{
  "n_head": 3,
  "norm": "rmsnorm",
  "tie_embeddings": true,
  "init": "trunc",
  "init_std_down": 0.0,
  "lr": 0.00367,
  "grad_clip": 2.0,
  "schedule": "wsd",
  "final_lr_fraction": 0.0
}
Each number is 128 + 24 x the weight over the matrix's rms, rounded and kept within 0 to 255. Layers, rows and columns count from 0.

# layer 11 attention query, 96x96, rms 0.179, rows 0-17,32-49,64-81, columns 0-95
[[132 109 126 124 125 134 137 121 125 125 128 140 158 103 130 131 120 132 143 114 142 128 137  99 132 132 128 121 114 129 127 134 119 152 136 129 133 118 144 134 134 100 101 131 128 113 100 132 117 131 139 129 138 127 129 128 147 109 138 135 136 112 135 123 139 129 129 126 123 141 122 120 133 127 123 132 139 129 135 128 143 133 149 128 125 139 141 136 134 121 134 107 146 129 159 128]
 [118 122 129 130 130 141 137 118 127 131 116 114 151 133 134 127 162 132 138 165 119 118 110 152 115 126 136 114 123 132 145 143 128 123 112 110 125 163 137 123 136 137 121 134 156 150 152 109 152 127 116 139 114 113 133 127 121 145 126 130 130 141 130 121 132 142 130 133 130 106 122 117 112 115 130 122 120 140 119 152 119 137  99 103 126 126 126 141 107 136 120 154 138 144 122 125]
 [137 116 116 111 131 117 116 125 115 137 130 122 153 132 125 121 120 140 133 145 142 117 131 115 125 151 137 125 126 117 122 132 135 126 131 126 126 128 138 157 121 104 134 122 121 117 122 119 124 148 128 127 144 124 153 133 151 121 144 129 136 128 118 142 148 127 128 107 140 133 133 139 114 147 127 117 123 128 142 113 134 123 153 118 132 150 125 140 153 117 115 107 145 114 145 128]
 [117 138 136 134 145 127 156 121 154 134 135 100 126 133 142 139 172 101 125 143 119 161 118 143 127  92 109 106 120 136 121 115 109 108 120 111 145 138 135  99 126 148 146 125 147 152 153 132 135 106 111 112 109 131 126 101 121 120 131  95 107 154 156 132 103 100 115 147 117  99 130 127 135 119 130 150 125 141 127 143 137 122 133 134 144 116 102 126  87 122 122 158 100 160 121 126]
 [129 154 143 140 119 137 184 118 142 110 129 153 122 141 126 137 118 119 116 121  85 138 121 100 125 114 129 123 109 148 121 122 113 117 149 105 114 142 134 120 147 150  97 100 139 152 116 118 126 129 144 139 100 103  93 103 113 115 111 138 112 153 126 127 133 106 129 153 113  99 108 130 139 124 118 131 119 145 125 106 130 143 136 162 152 135 137 123 100 148 125 163 119 124 117 135]
 [135 117 125 120 137 136 111 126 101 114 156 131 132 113  91 132 146 146 121 147 155  95 157 120 144 128 152 103 121 118 129 136 149 141 109  97 130 129 126 143 110 102 112 138 123 127 137  57  95 121 130 123 179 106 146 123 177 140 154 156 165 124 142 126 158 148 148 121 134 110 131  75  91 143 106 115 131 133  94  95 117  83 163 127 114 125  87 135 140 125 120 115 134 127 157 137]
 [128 149 145  90 131 121 125 139 133 131 131 142 135 141 134 123 151 117 148 123 150 136 167  91 134 128 137 115 129  92 130 142 120 159 141 126 140 147 119 148 138 129 113 119 111  99 111 123 124 139 130 114 116 120 110 134 128 116 178 122 139 111 183 106 116 134 130  89  89 133 138 123 121 138 122 155 111 116 117 144 122  85 133 115 101 155 110 130 141 104 146 126 103 131  97 132]
 [121 130  97 119 127 109  92 131 128 109 113 113 120 123 132 132 150 146 134 102 130 105 125 126 134 132 139 160 121 131 104 120 125 135 102 123 134 126 144 129 127 107 126 120 125  96 131 139 117 139 148 158 150 153 136 180 166 145 109 158 122 119 100 156 103 122 118 130 131 162 119 164 112 119 141 111 152 136 126 130 107 133 128 119 126 153 150 128 141 144 113 117 123 114 147 118]
 [ 93  95  97 112 119  83 184 125 117 107 136 148 155 143 139 127 149 122 121 123 134 118 138 140 102  98 112  93 124 138  98 134 132 159 150 191 103 179 140 134 109 121 100 139 130 120 131  99 121 131 101 156 126 121 149  92 129 103 115 137 154 156  86 121 136 109 142 136 137 171 124 114 169 183 147 126 150 153 123 107 163 157 111 145 109 136 111 148 141 120 142  99  98  89 142 140]
 [135 142 107 150 150 110 158 111  74 154 145 127 145 167 133 173 118 192 100 142 155 111 132 101 194  95 183 137 167 117 119 165 137 117 186 113 131 120 194 152 117 120 147 133 131 152 101 108 113 101 156 129 109 113  89 175  98 137 141 179 123 128 178 158 116 128 107  97 106 151 125  96 106 130 135 180 138 207 134  60 177 160 223  83  72 157 198 160  79 147 197 161 127 168 135 104]
 [137  71 102 194 121 116 132 155 100 161 125 112  90 103  51  75 158 141 150 139 139 155 146 209 141 200 124  99 112 197  87 112 135 153 176 157 148 170 178 168  85 201 130 169  61 197 140  81 137 179 126  52 109 166 169 108 107  85  90 202 123  94  92 171 157 127  99 137 142  90  55 112 141 161 156 111 119 122  66  82 100 159 107  43 158 111  82 108  57 133 111 126  60 117 125 103]
 [111 180 164  92 131 157 181 138 131  60  86 213  98 129 113 191 160 166 153 135  98 141 160 150  94 124 137 107 118 129 139 124 169 132 114  91 124 135 182 160 113 161  66  95 158  98 100 103 134 121 139 111 107  99 188  33 172 117 153 105 136 151 190 110 159 147 132  98 127 100 171 120  83 110 174 148 102 101 133  86 127 105 189 145 126 142 152 100 110 168 129  63  79 198  89  45]
 [154 150 225 108 103 116 179 137  95 152 126 175 103  39  70  94 120 102 141 159  97 121 119 116  88 154 157 183 151 108 102 174 180 119  65 181  97 174  95 112 168 121 103 101  81 112 103 181 168 140 141  83 119 102 164 178 117 110 183  79 118 111 122 119 215 153  43 102 115 227 116 157 159 134  86 103 136 171 110 118  48  78 130 131 101 115 123  93 173 108 109 146 132  55 189  44]
 [ 63 163  63 163  73 165 119 159  81  70  95 170 166 130  79 130 151 215 137  29 108  67  72 160 152 155 151 103 135 141 106  97 123 157  90 184  99 156  55 157 179 161 160 156 140 128 123  92 152 142 187 115 163  93  73 117 196  81 183 163 120 147 122 152 135  95 110 167  96 165 115 137 130  85  88 187 141 113 111  78 103  91 116 103 130 118 104 168 141 125 136 146 128 126 200 212]
 [109 118 171 178 159 152 115  90  71 110  77 199 154 122  55 144  93  91 170 121 125 118 175 103 111 166 129 147 100 152 178 160  74 126 159 169 126 131  97 190 103 173 140  75 114  81 117 132 133  97  83 140  82 154  58  74 196 115 144  78  84  81  91 127  78 109 125 154 150 146 114 101 186 130 107  84 138 158 145 156 116  76 140 122  95  76 180  40 118  87 153 106 132 142 104 180]
 [125 124 159 110 135 205 108 162 104  59  90  58 136 137 173 101 138 146  94 103 120 153 136  58 130 188 133 137 124 149  66 153  66 191 136 143 172  72 140 107 192 165  67 157 101  55 134  65 145 139 115 142 132  88 122 106 151 166 143 102 172  77 124 157 113 114 105 106 144  80 137  65 181 158  94  89  20 200 137  91 124 188 138 118 138 127 115  99 213 116 164 113 166 163 124 133]
 [125 127 128 132 112 113 124 130 116 111 119 149  93 134 116 122  94 132 134 112 117 145 141 116 139 136 124 145 128 133 122 121 119 105 140 138 133 114 133 124 130 115 113 106 125 104 116 145 129 116 137 128 124 146 145 119 119 120 139 146 130 121 132 132 129 128 115 126 133 145 137 118 134 116 128 125 139 114 111 112 139 140 125 142 130 143 147 105 129 134 163 126 119 133 115 128]
 [132 131 124 111 137 123 127 128 129 137 128 128 181 119 130 126 137 132 128 141 126 138 121 119 119 141 134 125 140 134 126 137 114 147 123 101 126 125 142 142 125 108 113 139 122 133 121 140 147 144 133 124 128 127 142 114 148 120 126 130 127 130 116 125 149 130 115 127 132 132 125 116 128 122 136 131 122 152 146 132 135 122 154 106 122 134 128 133 129 123 113 136 146 127 143 137]
 [ 98 134  91 132 174 121  78  97 156 134 208 135 162 112 154  79 120 163 108 144 172 125 117  82  85 152 166 135  94 143 158 110 126 171 112  89 136  97 125 160 119 137  84 145  83 135  96 125 161 179 137 108 131 132 142 159 104 135 146 134 100  88 153 183 154 156 126 107 129 183 143 156 148 133 121 135 158 134 116 153 116 137 142 109 121 180 115 165 150 125 125  89 130 115 113 132]
 [159 106 174  94  77 110 104 163 101 128  67 120 125 151 121 152 134 122 129  94 111 110 126 175 134 149  83 124 169 123 110  95 126 135 170 172  95 170 114  98 105 168 172 135 174 135 122 110 152  48  95 154 133 138 118 154 134 138  87 138 104 167  99 122 127 121 129 177 117  72  84  67 117 137  78  95  90 111 137  88 159 115 134 181 156 142 140  83  88 137  96 187 120 157 134 146]
 [ 89 119  98 133 147 141 112 109 137 122 163 109 102 127 159 118 136 134 132 179 157 149 120 117 121 164 149 137 113 127 140 148 152 135  95  84 155 104 147 146 114  71 108 131 121 142 160 119 121 178 152 115 144 114 146 149  98 109 159 115 159  98 136 153 128 142 123 109 157 151 149 150 121 148 157 166 134 177 109 132 144 149 124 124 112 157 116 153 141 132 151  97 122  84 142 117]
 [131 145 165 119 115 107 156 153  95 132 116 112 127 125  97 127 128 130 129  89 142 114 136 117 162 126 130 112 124 116  98 141 141 137 146 164 128 140 111 123 176 124 162 145 135 130 119 129 148 109 118 122 131 134 119 126 151 143 121 140 136 109 149 105  96 109 112 157 135 111 113 109  92 154 113  84  98 110 150 111 110 114  96 160 100  95 120  91 102 126 137 174 141 148 127 158]
 [155 158 149 142 126 143 165 141 138 126  88 135 125 140 128 103 111 154 109 134 106 120 100 121 129 118 151 114 120 107 150 131 107 156 132 149 120 121 128 130 112 116 157 135 141 159 100 113 140 140 120 132 115 143 101 103 115 132 130 136 127 131  87 111 130  98 140 111 121  95 114 121 131 140 126 109 102 110 147 114 143 138 117 154 131 129 123  73 125 122 119 132 121 110 136 136]
 [113  96 100 138 156 137 135 114 113  99 155 142 126 143 156 128 133 158 105 131 127 128 137 145  97 144 130 116 134 142 141 126 156 109 136 132 129 108 141 139 126 128  97  91 133 161 124 100 135 136 142 127 157 128 157 158 103 120 127 120 136 150 150 116 145 115 162 136 159 129 154 115 121 119 101 163 152 151 115  81 149 136 140 120 120 140 134 146 114 134 134 131 100 117 148 118]
 [123 141 127 137 130 144 127 155 152 139 142 108  99 134 103 113 150  97 144  99 132 127 130 120 121 152 138 133 120 118 121 147 128 109 109 112 158 123 113 106 125 120 128 113  92 149 131 152 106 174 125 123 128 123 133 128 137  89 144 102 151  95 100 136 123 158 148  81 103 176 146 172 132  89 155 132 145 140 111 161 112  97  91 157  93 119 111 122 135 124 124 114 153 137 116 116]
 [109 141 115 125 143 140 123 138 142 119 115 135 109 141 118 101 143 116 110 127 130 145 140 123 109 116 116 156 122 126 137 148 121 113 123  99 145 106 135 119 137 105 110  96 109 126 122 153 118 156 142 144 118 118 136 144 139 132 128 124 145  89 110 116 107 137 129 107 127 147 136 164 132 117 158 152 114 147 142 154 133 153 127 116 115 123 133 110 137  91 122 135 135 117  91 124]
 [152  96 147 145 145 106 135 112 128 114 129 103 132 138 162 138 112 142 172 149 168 111 139 145 167 118 132 100 103 131 129 158 128 163 129 151 152 158 134 139 126 136 118 160 114 101 139 126 137  82 117 142 115 152 146 105 129 139 130 162 132 128 119 106 107  69 113 142 148 116 125 105 125 140 160 156 140 141 144 142 143 116 122  92 104 133 133 100 108 130 140 117 115 137 117 159]
 [ 81 157 141 108 110 120 130 181 126  75 141 140 135 137 132 125 123 149  96 106 148 113 141 132 114 126 121 152 143 132 127 149 128 123 154 147 110 103 141  87 154  98 160 140 128 102  93 111 137 142 136 110 118  98 133 150 101 102 138 104 142 146 141 121 130 142 156 147 110 157 114 112 115 137 104 107 122 125 155 121 154 149 137 126 145 142 179 134 135 124 136 157 131 132 119 106]
 [166 119  82 175 147 120 145 130  98 150 115 157 122 115  84 114 112 134 144 128 111 128 147 132 129 135 145 113 108 128 126 152  89 120 111 165 136 148 114 150  95 162 130 107 115 183 142 107 139 145 107 110 127 159 138 116 110 109  91 159 119 100 135 135 140 109 140 139 136  87  92 136 148 152 110 112 145 116 118 101 102 121 155 102 142 138 103 136  92 141 151 118 138 130 135 136]
 [107 138 124 129 104 147 149 150 131 115 130 114 110 151 142 148 129 115 124 126 106 150 149 171 132 150 119 107 132 160 141 111 110 106 103 102 121 125 129 120 143 160  88 104 139 118 159 109 118 125 128 100  97 119 142 151 128 113 121  93 135 160 151 151 138 151 141 112 142 108 130 125 107 128 126 123 118 136 153 105 133 163 128 146 151 138 129 130 154 147 104 125 154 164 144  81]
 [142 139 152 140 131 115 118  89 118 140 113 129 114 129 136 133 127 141 155 146 121 120  93 141 130 144 159 134 134 132 134 129 139 132  98 151 110 145 141 147 140 136 138 130 135 125 130 146 136 147 157 124 145 144 130 127 126 126 159 134 125 131 114 111 135 104  90 103 124 157 143 147 128 143 133 134 149 122 112 112 122 110 118 125 139 156 120 116 131 125 110 132 129 123 151 110]
 [125 122  96 133  81 120 139 142 117 118 125 148  99 168  90 123 124 139 134 110 133 105 111 134 136 133 142  82 137 118 122 107 145 129 122 101 131 124 105 143 141 141 113 120 143 117 112 134 144 134 131 105 151 114 121 142 176  93 145 132 140 141 122 125 141 138 136 111 100 139 133  99 131 129 126 143 150 131 119 135 120 111 150 141 134 129 126 124 146 124 106 139 130 150 147 130]
 [166 109 132 159 180 119 107 102 116 127 110 176  91 105  94 119 116 135 162 159 117 120 132 125 116 133 151 121  88 103 140 144 118 143 132 168 100 127 130 177 106 154 151 104 122 118 121 128 158 130 112 123 130 136  86 107 129 138 107 118 108 136 106 136 104 110  94 136 137 120 148 161 174 151 116 102 130 133 141 132 145 105  91 124 166 111 135 103 135 108 153 126  92 127 129 202]
 [117 148 114 101 115 143 126 135  98 107 112 116 114 161 147 129 143 115  96 101 119 138 144  99 127 124 140 134 135 120 118 128 100 121 122 130 128 116 125 120 137 114 110 110 119 128 173 153 115 142 135 119 129 123 141  99 100 137 115 103 138  86 126 144 156 157 139 120 122 117 142 117 157 122 117 112  77 119 158 119 131 146 134 143 113 134 133 110 140 127 105 112 152 121 131 143]
 [106 146 110 150 162 174 156 101 127  95 144 132 147 135 155 104 106 138 110 161 144 132 136  88 149 101 192 144 150  87 123 154 107 151 114  66 162  74 178 174 141 147  94 101 146 159 122  93 106 147 165  96 118 134 114 111 119 174 198 133 180 105 138 103  94 128  88  92 157  95 139 119  94 143 140 180 109 124 140 153 136 143 140  83  80 130  80 120 136 112 162  98 126 152 144 103]
 [104  98 152  94 131 136 124 129 126 137 166 104 122 123 122 123 117 110 137 144 150 159 121 126 123 145 153 162 109 161 153 132 142 100  91 126 160 131 119 119 131 113  96 156 115 100 137 108 114 146 124 107 143  95 146 123 169 101 124 100 119 109 123 152 138 128 102 141 148 172 134 141 106 141 142  97 137 176 127 119 144 129  96 154 127 135 121 142 117 129 148 150 141  99 123 144]
 [183 113 155  90  85 153 148 144 153 105 140 116 152 147 144 146 109 147 155 154 106 123  98 140 108 135 117 133 146 125  91  75 135 116 118 121 133 150 147 127 121 138 170 135 101  80 105 141 161 171 150 108 102 138 153 142 148 158 115 145 133 102  76 127 126 164 154 134 124 123 144 123 116 117 121 123  99 146 116 117 133 142 166 166 139 147 153 125 149 108 116 110 139 126 135 149]
 [117  92 111 103 148 147 174  99 112 161 140 138 143 164 102  96 208 115 111 139 151 162 105  85 117  95 126 128  99 130 154 169 124 165 136  97 144 167 134  96 139  92 136 129 134 103 119 120 108 103  87 129 120 126 108 138 130 122  95 131 168 121 189  93  48 127  97 147 129 124 152 124 150 144 128 160 147 138 101 174 118 127 126 115 118 144 132 130 117  99  93 211 117 115 128 128]
 [149  93 106  96 107  98 118 117 122 113 139 116 134 118 146 153 100 141 151 167 127 151 139 124 122 153 130 159 131 127 120 101 125 106 128 101 135 147 128 139 114 143 136 164 125 110 155 142 137 165  94 134 121  92 144 149 122 126 168 130 118 142 146 164 169 151 120 143 150 110 144 130 132 141 127 138 105 145 107 130  98 133 171 139 177 101 106 134 141 106 127 138  99 114 115 150]
 [157 129 127 157 177 152 178 132 116 139 146 128 133 199 145  84 156 135 114 123 146 121 113 107 123 105 159 152 123 136 156 155 125 172 131 102 122 127 115 116 109 120 180  92 109 133 125 130 147  77 130 130 123 135  95 118 115 147  84 112 145 128 123  75  75  92 124 136 110 113 136 125 116 122 123 149 109 116 132 153 129 134 143 129 122 170 132 126  84 101 112 151 161 122 130 140]
 [161 134 131 131 163 160 160 142 136 127 104 141 126 160 104  80 128 111  79  92 129 137 128 113  88 144 141 130 116 143 144 162  88 128 156 154 102 115  95 103 149 126 153  92 115 146  70 104 121 109 113 156 122 129 130  77 121 124 111 108 124 143 115 112 118 103 124 105  99 105 111 153 140 140 123  85 155 130 147 110 126 125 113 126 141 150 128 119 106  62 110 150 196 129 118 159]
 [121 138 136  91 144 122  87 150 119 102 154 124 104  91  69 176 109 110 136 156 115 123 121 166 156 135 139  92 123 117 118 110 138 144 131 130 118 129 137 128 145 155  78 147 115 107 158  86 107 160 148 122 137 122 140 134 144 129 141 152 135  90 115 141 104 152 102 122 127 144 117 129 133  89 118  77 150 107 147  76 121 128 141 118 139 115 110 143 184 124 132 127 120 125 113 156]
 [132 100 131 106 139 121 123 163 127 140 128 144 116  78  96 158 114 129 164 111 129 139 154 135 142 132 120 191  95 118 103 107 124 125 127 174 124 140  94 142 117 154 113 147  88 132 155 120 123 149 108 127 132 136 129 150 148 130 140 148 107 111 165 124 136 147 114 143 136 161 157 135 115 115 117 100 126 141 146 126 108  80  97 162 149 133 116 146 133 136 120 159 119 130 106 136]
 [110 109 123 122 138 126 106  91 145 135 125 126 152  93 145 140 129 139 124 135 136 104 139 105 141 111 107 132 116 139 123 111 138 133 127 135 177 123 141 141  82 120  90 135 137 114 154 163  96 139 156 145 139 113 142 150 105 138 132 125 120 105 101 159 126 135 111 109 114 125 143 161 117 105 151 135 125 138 145 141 126 122 123 142  93 123 118 154 142 144 151 100  81 112 103  94]
 [128 148 142 119 135 120 146  73 125 127 120 155 129 169 139 110 116 146 151 126 123 110 126 128 147 119 141 156 104 110 149 142 131 154 143 121 161 143 153 140 117 118 166 110 141 139 130 136 121 149 174 143 134 151 107 117 127 110 139  67 155 118 136 131 161 117 158  90 134 101 126  95 139 177 144 163 140 127  85 121 143 121 116 126 101 117 135 154  85 127 109  99 126 105 135 156]
 [109 106 112 101 139  83 119 171  88 104 138 120 125 137  98 126 145 143 158 159 151 133 158 134 128 119 144  98 178 124 101 152 118 151 163 152 105 109 163 115 113  75 120 146 135  89 130  98 118  95 128 133 112  90 136 106 114 126 146 143 125 157 162 102 109 117 138 130 137 101 131 106 117 104  89 113 123 121 152  68 173 125 170 126 139 113 135 150 127 127 162 151 115 139 119 128]
 [132 112 127 139 126 122 124  99 122 120 143  78 123 117 131 132 151 122 126 161  87 144 158 132 121 149 107 117  75 147 134 180 135 110 122 169 107 169 126 140 106 148 146 115 135 144 117 133 147 124 101 140 139 163 145 133 120 123  94 135 126 130 118 116 132 133 106 138 162 128 132 178 174 144 112 111 134 103  79  94 135 144  81 118 137 110 144 109 119 132 161 148 106 138 153 174]
 [ 91 136 154  96 107 135 160 134 145 133 148 138 122 115 127 125 131 129 158 124  95 156 133 142 138 104  99 129 119 155 123 124 106 104 108 119 103 112 154 140 180 137 100 156 140 114  97 134 116  82 138 114  97 125 143 151 116 117 136 103 126 129 160 114 152 152 101 133 125 130 142  99 125 131 134 151 127 127 113 105 128 149 130 106 153 142 100 131 137 122 128 125 110 184 133  91]
 [106 164 151 104 114 150 144 144 133 152 133 157 140 135 107 128 116  93 105 109 116 163 151 158 127 142 130 128 123 106 117 141 118 103 105 147 155 126 118 126 167 133 144 125 126 107 118 164 118 114 103 123 107 142 126 162 152  98 141 115 114 100 132 112 143 125 117 161 111 164 138 140 171 126 146 131 134 126 145 138 113 132 111 128 125 106 120 126 140 112 137 146 127 162 135  91]
 [124 153 138 112  99 127 136 123 136 125 133 136 142 127 129 128 138 155 132 109 142 111 119 147 156 135 128 124 159 123 141 114 135 128 131 106 122 130 109 137 155 181 113 144 126 106 102 127 129 113 134 113 148 115 119 154 151 113 152 143 124 122 140 131 170 156 159 147 111 137 142  87 108 105 138 161 118 132 117 127 104 123 116 136 128 123 126 131 136 138 130 151 120 160 149 116]
 [164 129  82 146 144 120 119 129 132 126 149 134 118 135  82 112 136  78 169 126 137 149 134 149 150 124 125 115  94 152 137 126 119 130 110 159  93 131  98 151 108 153 132 115 134 106 131 141 130 108 112 103 121 143 156 137 138 119 128 118 101 157  93 116 137 115 113 166 175 121 113 128 144 170  94  80 156 124 153 137 142  94 108 115 136 125 117 134 145 135 138 119 145 121 141 175]
 [122 124 154 125 160 133 131 134 119 120 142 145 118 128 149 112 147 141 120 121 127 132 163  95 145 130 119 121 129 147  84 128  96 131 119 149 145  76 153 130 104 139 124 107 131 116  88  79 146 127 132 135 147 116 150 106 103 115 144 162 155 123 118 130  95 126 153 120 129  97 109 140 143 131 161 154  90 136 168  93 153 124 142 117 143 139  91 115 111 119 137 122 118 168 128 109]
 [122 144 153 130 122 127 110 135 101 108 126  96 114 109 132 135  97 124 120 108 125  90 161 124 153 136 139 124 119 167 131 112 166  82 109 114 136  99 135 157 128 115  95 147 129 109 127 114 130 158 142 124 135 105 144 110 123 116 127 139 121 134  84 135 164 105 139 144 125 150 138 137  87 117 131  88 114 185 140 118 135  86 151 123 118 102 127 136 124 141 126  82 148 106 129 144]
 [151  86 101  95 120 146 155 126 131 145 143 110 136 130 125 132 149 151 144 159 140 137 113 105  96 127 107 145 122 122 130 107  98 186 127 116 107 127 157 134 141 144 149 138 153 128 137 126 129 110  63 125 112 109 131 127 140 160 157 119 130 108 157 149 123 167  97 154 126 103 143 130 143 141 129 169 137 148 121 152 103 133 158 129 165 143 125 124 165  80  89 161 112  99 118 147]]
# layer 11 attention key, 32x96, rms 0.166, rows 0-17, columns 0-95
[[110 124 152 122 101 116 151 135  97  83 150 135  98 118 124 145 136 111 161 117 132 148 128 156 132 118 125  88 133 138 122 146 134 163 128 152 132 135 145 128 134 120 113 133 153 121 114 127 127  91 122 141 136  98 158 128 124  97 125 146 148 132 145 102 124 105 102 141 133  90 125 126 110 123 126 139 104 114 137 109 131  98  99 121 154  81 126 106 142 161 109 150 123 140 104 132]
 [120 135 125 147 123 110 130 132 131 125 119 159 104 135 152 128 148 140 151 122 157 119 137 110 116 135 138 124 121 102 135 142 128 145 128 133 122 110 123 156 119 110 125 119 122 153 132 139 133 116 138 144 124 137 146 131 105 142 104 138 153  91 130  99 122 131 135 125 124 114 137 152 147 127 120 158  93 129 117 120 143 115 116 108 124 112 122  94 133 136  95 113 108 153 106 115]
 [139 143 124 134 149 134 129 135 133 121 113 129 139 124 118 122 129 110 107 122 121 119 146 139 117 108 121 128 134 139 133 125 124 104 129 142 122 124 112 106 156 136 148 116 139 128 165 135 124 128 122 127 135 131 126 131 135 144 113 121 123 137 113 140 126 137 123 130 134 146 125 130 139 110 126 126 151 107 121 137 134 129 105 142 123 114 160 140 122 119 127 123 142 123 135 131]
 [104 137 122 127  92 125 124 167 136 135 134 128 139 120 164 115 101 138 148 140 135 129 123 118 143 141 126 143 124  92 130 138 150 149 130 118 129 135 128 164 121 123 102 150 132 141 102  86 111 151 126 137 120 113 130 144 135 120 135 155 133 116 145 106 130 140 121 146 123 132 141 109 153 141 123 139  94 126 135 111 104 107 136 122 138 142  86  99 143 160 167 111 139 127 120 120]
 [ 86 125 134 150 136 121 143 160 136 121 121 146 111 130 146 147 145  94 117 150 131 143 151 132 144  95 103 124 123 104 145 138 122 118 140 128 141 139 103 115 132 131 104 148 111 130 170 106 104  99 144 127 143 148 148 128  97 114 102 130 130 153 154 117 126 118 130 155 134 154 144 121 148 114  97 119 117 129 131 132 145 139 114 115 119 136 137 127 110 126 163 120 115 145 131 108]
 [110 172 108 150 107 157 124 122 151 126 127 117 127 144 122 118 119 126 144 161 136 110  82 158 140 120 117 114 138 128 105 136 101 101 162 138 130 118 153 120 142 136 119 119 122 102 121 155 126 163 133 138 118 155 107 150  94 106 108 109 109 124 103 163 133 112 145 102 134 134 130 192 122  90 146 128 165 179 123 156 136 166 111 128 145 143 163 149 155 159 143 104 123 104 103  92]
 [128  78 113 144 127 141 109 107 141 155 160 128 147 128 141 148 109 163 121 132 124 168 102 141 106 143 143 138 136 178 159 124 121 117 136  92 121 121 169 108 147 102 101 108 112 153  98 109 148 163 108 134 128 102 104 122 152 108 118 110 104 125 106 116 138 167 146 173  96 136  98 150  84 108 124 111 136 141 126  99 120 123 127 140 132  91 135 137  85 118 152 130 109 115 110 125]
 [161 156 170  97 127  91  84  78 132 126 143 147 151 147  90 115 114 135 184 141 132 130 110 150  82 145 138 159  88 169  83 137 101 125 116  67 146 102 116 132  78 201 158  97 139 149 113 158 105 139  95  76  72 172 119 135 123 169 134 129 115 108 120 182 152 145  89 156 133  80 135 126 128 126  86 139 164 120  92 168 131 133 164 111  82 180 150  91 121 151 102 116 120 138 128 176]
 [ 96 120 182 106 163 142 172 173 146 151 110 162 111 184 116 136 161  98 116 149 150  99  93 110 103  89 178  84 142  76 132 159  75 177 156 156 130 147 115 157 131 120 158 203 141 147 149  63  87 129 136 146 164  65 188 185 106 125  88 116 153 150 160 103 113  51 119 147 172 163 146 139 159 131  94 100 145 161 173  62 180 106  61 179 106 102 120  81 103 105 152 174 110 165 129 128]
 [123 183 141 105 141 183 179 146 103  95 143 162 111 125 118 166  80 107 193 196 124 110  87  96 149  95 132 124 135 104 121 143 133 109 136 128 164 138 167  88 141 148 124 174 137 121 141 176 110 127 156  93 152 124 136 131  87 114 134 101 150 151 152 170 161 145  49 128 112 133 139 138 132  97 145 132 103 132 123 150 130 128 121 142  92 100 129 167  96 137 146 140 188 104 175 100]
 [176  91 134 186 176 102 109  99 110 157 127 115  72 136 123  68 126  79 135  76 140 117 103 140 165 131 144 143  81 152 112  90  89 157 146 127 151 168 155  89 103 149 129 111 104 156 195  87 115 183 111 104 158 128 145 132 136  96 153 111 122  86 114 154 117 116 142 107 128 134 116 138 156 104 118  93 107 122 163 118 126 134 114 108 134  78  81 145 102 103 108 123 146 109 182 131]
 [114 147 147  97 105 131 142 134 102 140 120 113 125 171 136 128 157 160  99 108  86 141 105 121 105 158 143 137 159  90 102  90 136 136  94  95 161 169 154 124 119  96 126 160 190  75 142 145 106 122 123  84 141 130 140 101 149 125 113 125 113 197 135 106 167 112 163 166 145 119 215 109  70 134 125 128 117 104 127 152 138  86 103 150 132 108 134 139 107 142 140 140  45 137 115 115]
 [115  84 139 121 120  41 176 123 147 129 147 125 113  79  74  95 144 175 156 118 121  92 135 120  98 124 131 166 100 105 131 131 138 182 166 158 165 145  85 187 136 106  82 121 124  95 199 126 146 118  97 153 157 134 149 139 113 149 162 114 111 113 124  92 113 213 104 132 142 184 119 143 124 148  97 137 106 160  72 129 131 131 121 165 128  59 101 106 136 107 127 102  63  91 178  81]
 [120 111  98 147  96 117 131 127 108  90 120 123 132 113  81 123 114 132 155  58 106  34 112 138 127 106 133 106 157 101 128 108 211 127 120 174  70 156 128 140 127 116 165 182 186 172  99 148 130 151 130 124  85  99 185 148 154 108 160 123 145 156 106 104 156 112 118 173 120 172 109 110 125 131 104 173 132 140 160 112 111 117 104 132 157 136 119 116 120 179 132 116 151 102 195 196]
 [145 109  84 170 151 175  98 139 148 106 106 146  89 131 104 129  92 125 156  96 170  94 118  99 147 157 107 127  90 149 111 141  47 153 157 156 132 107 115 121 147 106 146 134 131  91  99 146  89 123 102 131 126 181 129 130 146 162 106 120 163 113  91 106 105 129  80 164 152 139 112 107 140 174  99  86 113 136 117  79 154  87  66 123 162  85 166 110 101  66 107 110 130 142  84 206]
 [144 148 111 124 203 103 163 159 106  87 122  92 175 101 138 122 159 143 159 110  97 141 128 165 150  98 161 171 120 164  99  74 115 150 121 168 110  72 134 153 178 150 123 165 154  95  95 121 149 123 119 130 169 137 186 121 123 131 137 108  97 146 145 152 126  81 153 141 130  82 174 130 136 104  81 142  87 123 112 106 160 185 195 133 162 148 198 136 114 165 104 130 128 174  95 126]
 [146 105 115 118 115 130 122  94 143 144 129 122 140 120 105 115  97 133 146 108 108 129  91 138 118 132 102 113 129 138 133 111 124 104 170 133 119 149 129 124 145 122 128 119 135 117 120 167 129 117  99 110 137 135 140 130 143 131 120 116  92 163 121 148 155 126 129 137 138 120 129 149 100 106 133 131 167 111 118 137 125 127 136 140 139 142 146 166 127 124 135 118 127 148 130 135]
 [114 162 135 129 133 112 133 137 123 106 113 147 110 125 145 134 124 111 123 122 136 124 140 120 136 123 131 119 133  92 110 143 140 144 135 137 129 125 114 149 121 136 116 119 145 137 128 147 130 129 115 143 135 146 138 147  99 136 106 120 156 118 123 101 126 115 124 129 121 101 120 123 131 114  97 144  95 100 122 112 118 103 105 116 129 116 120 119 130 153 106 126 121 155 107 119]]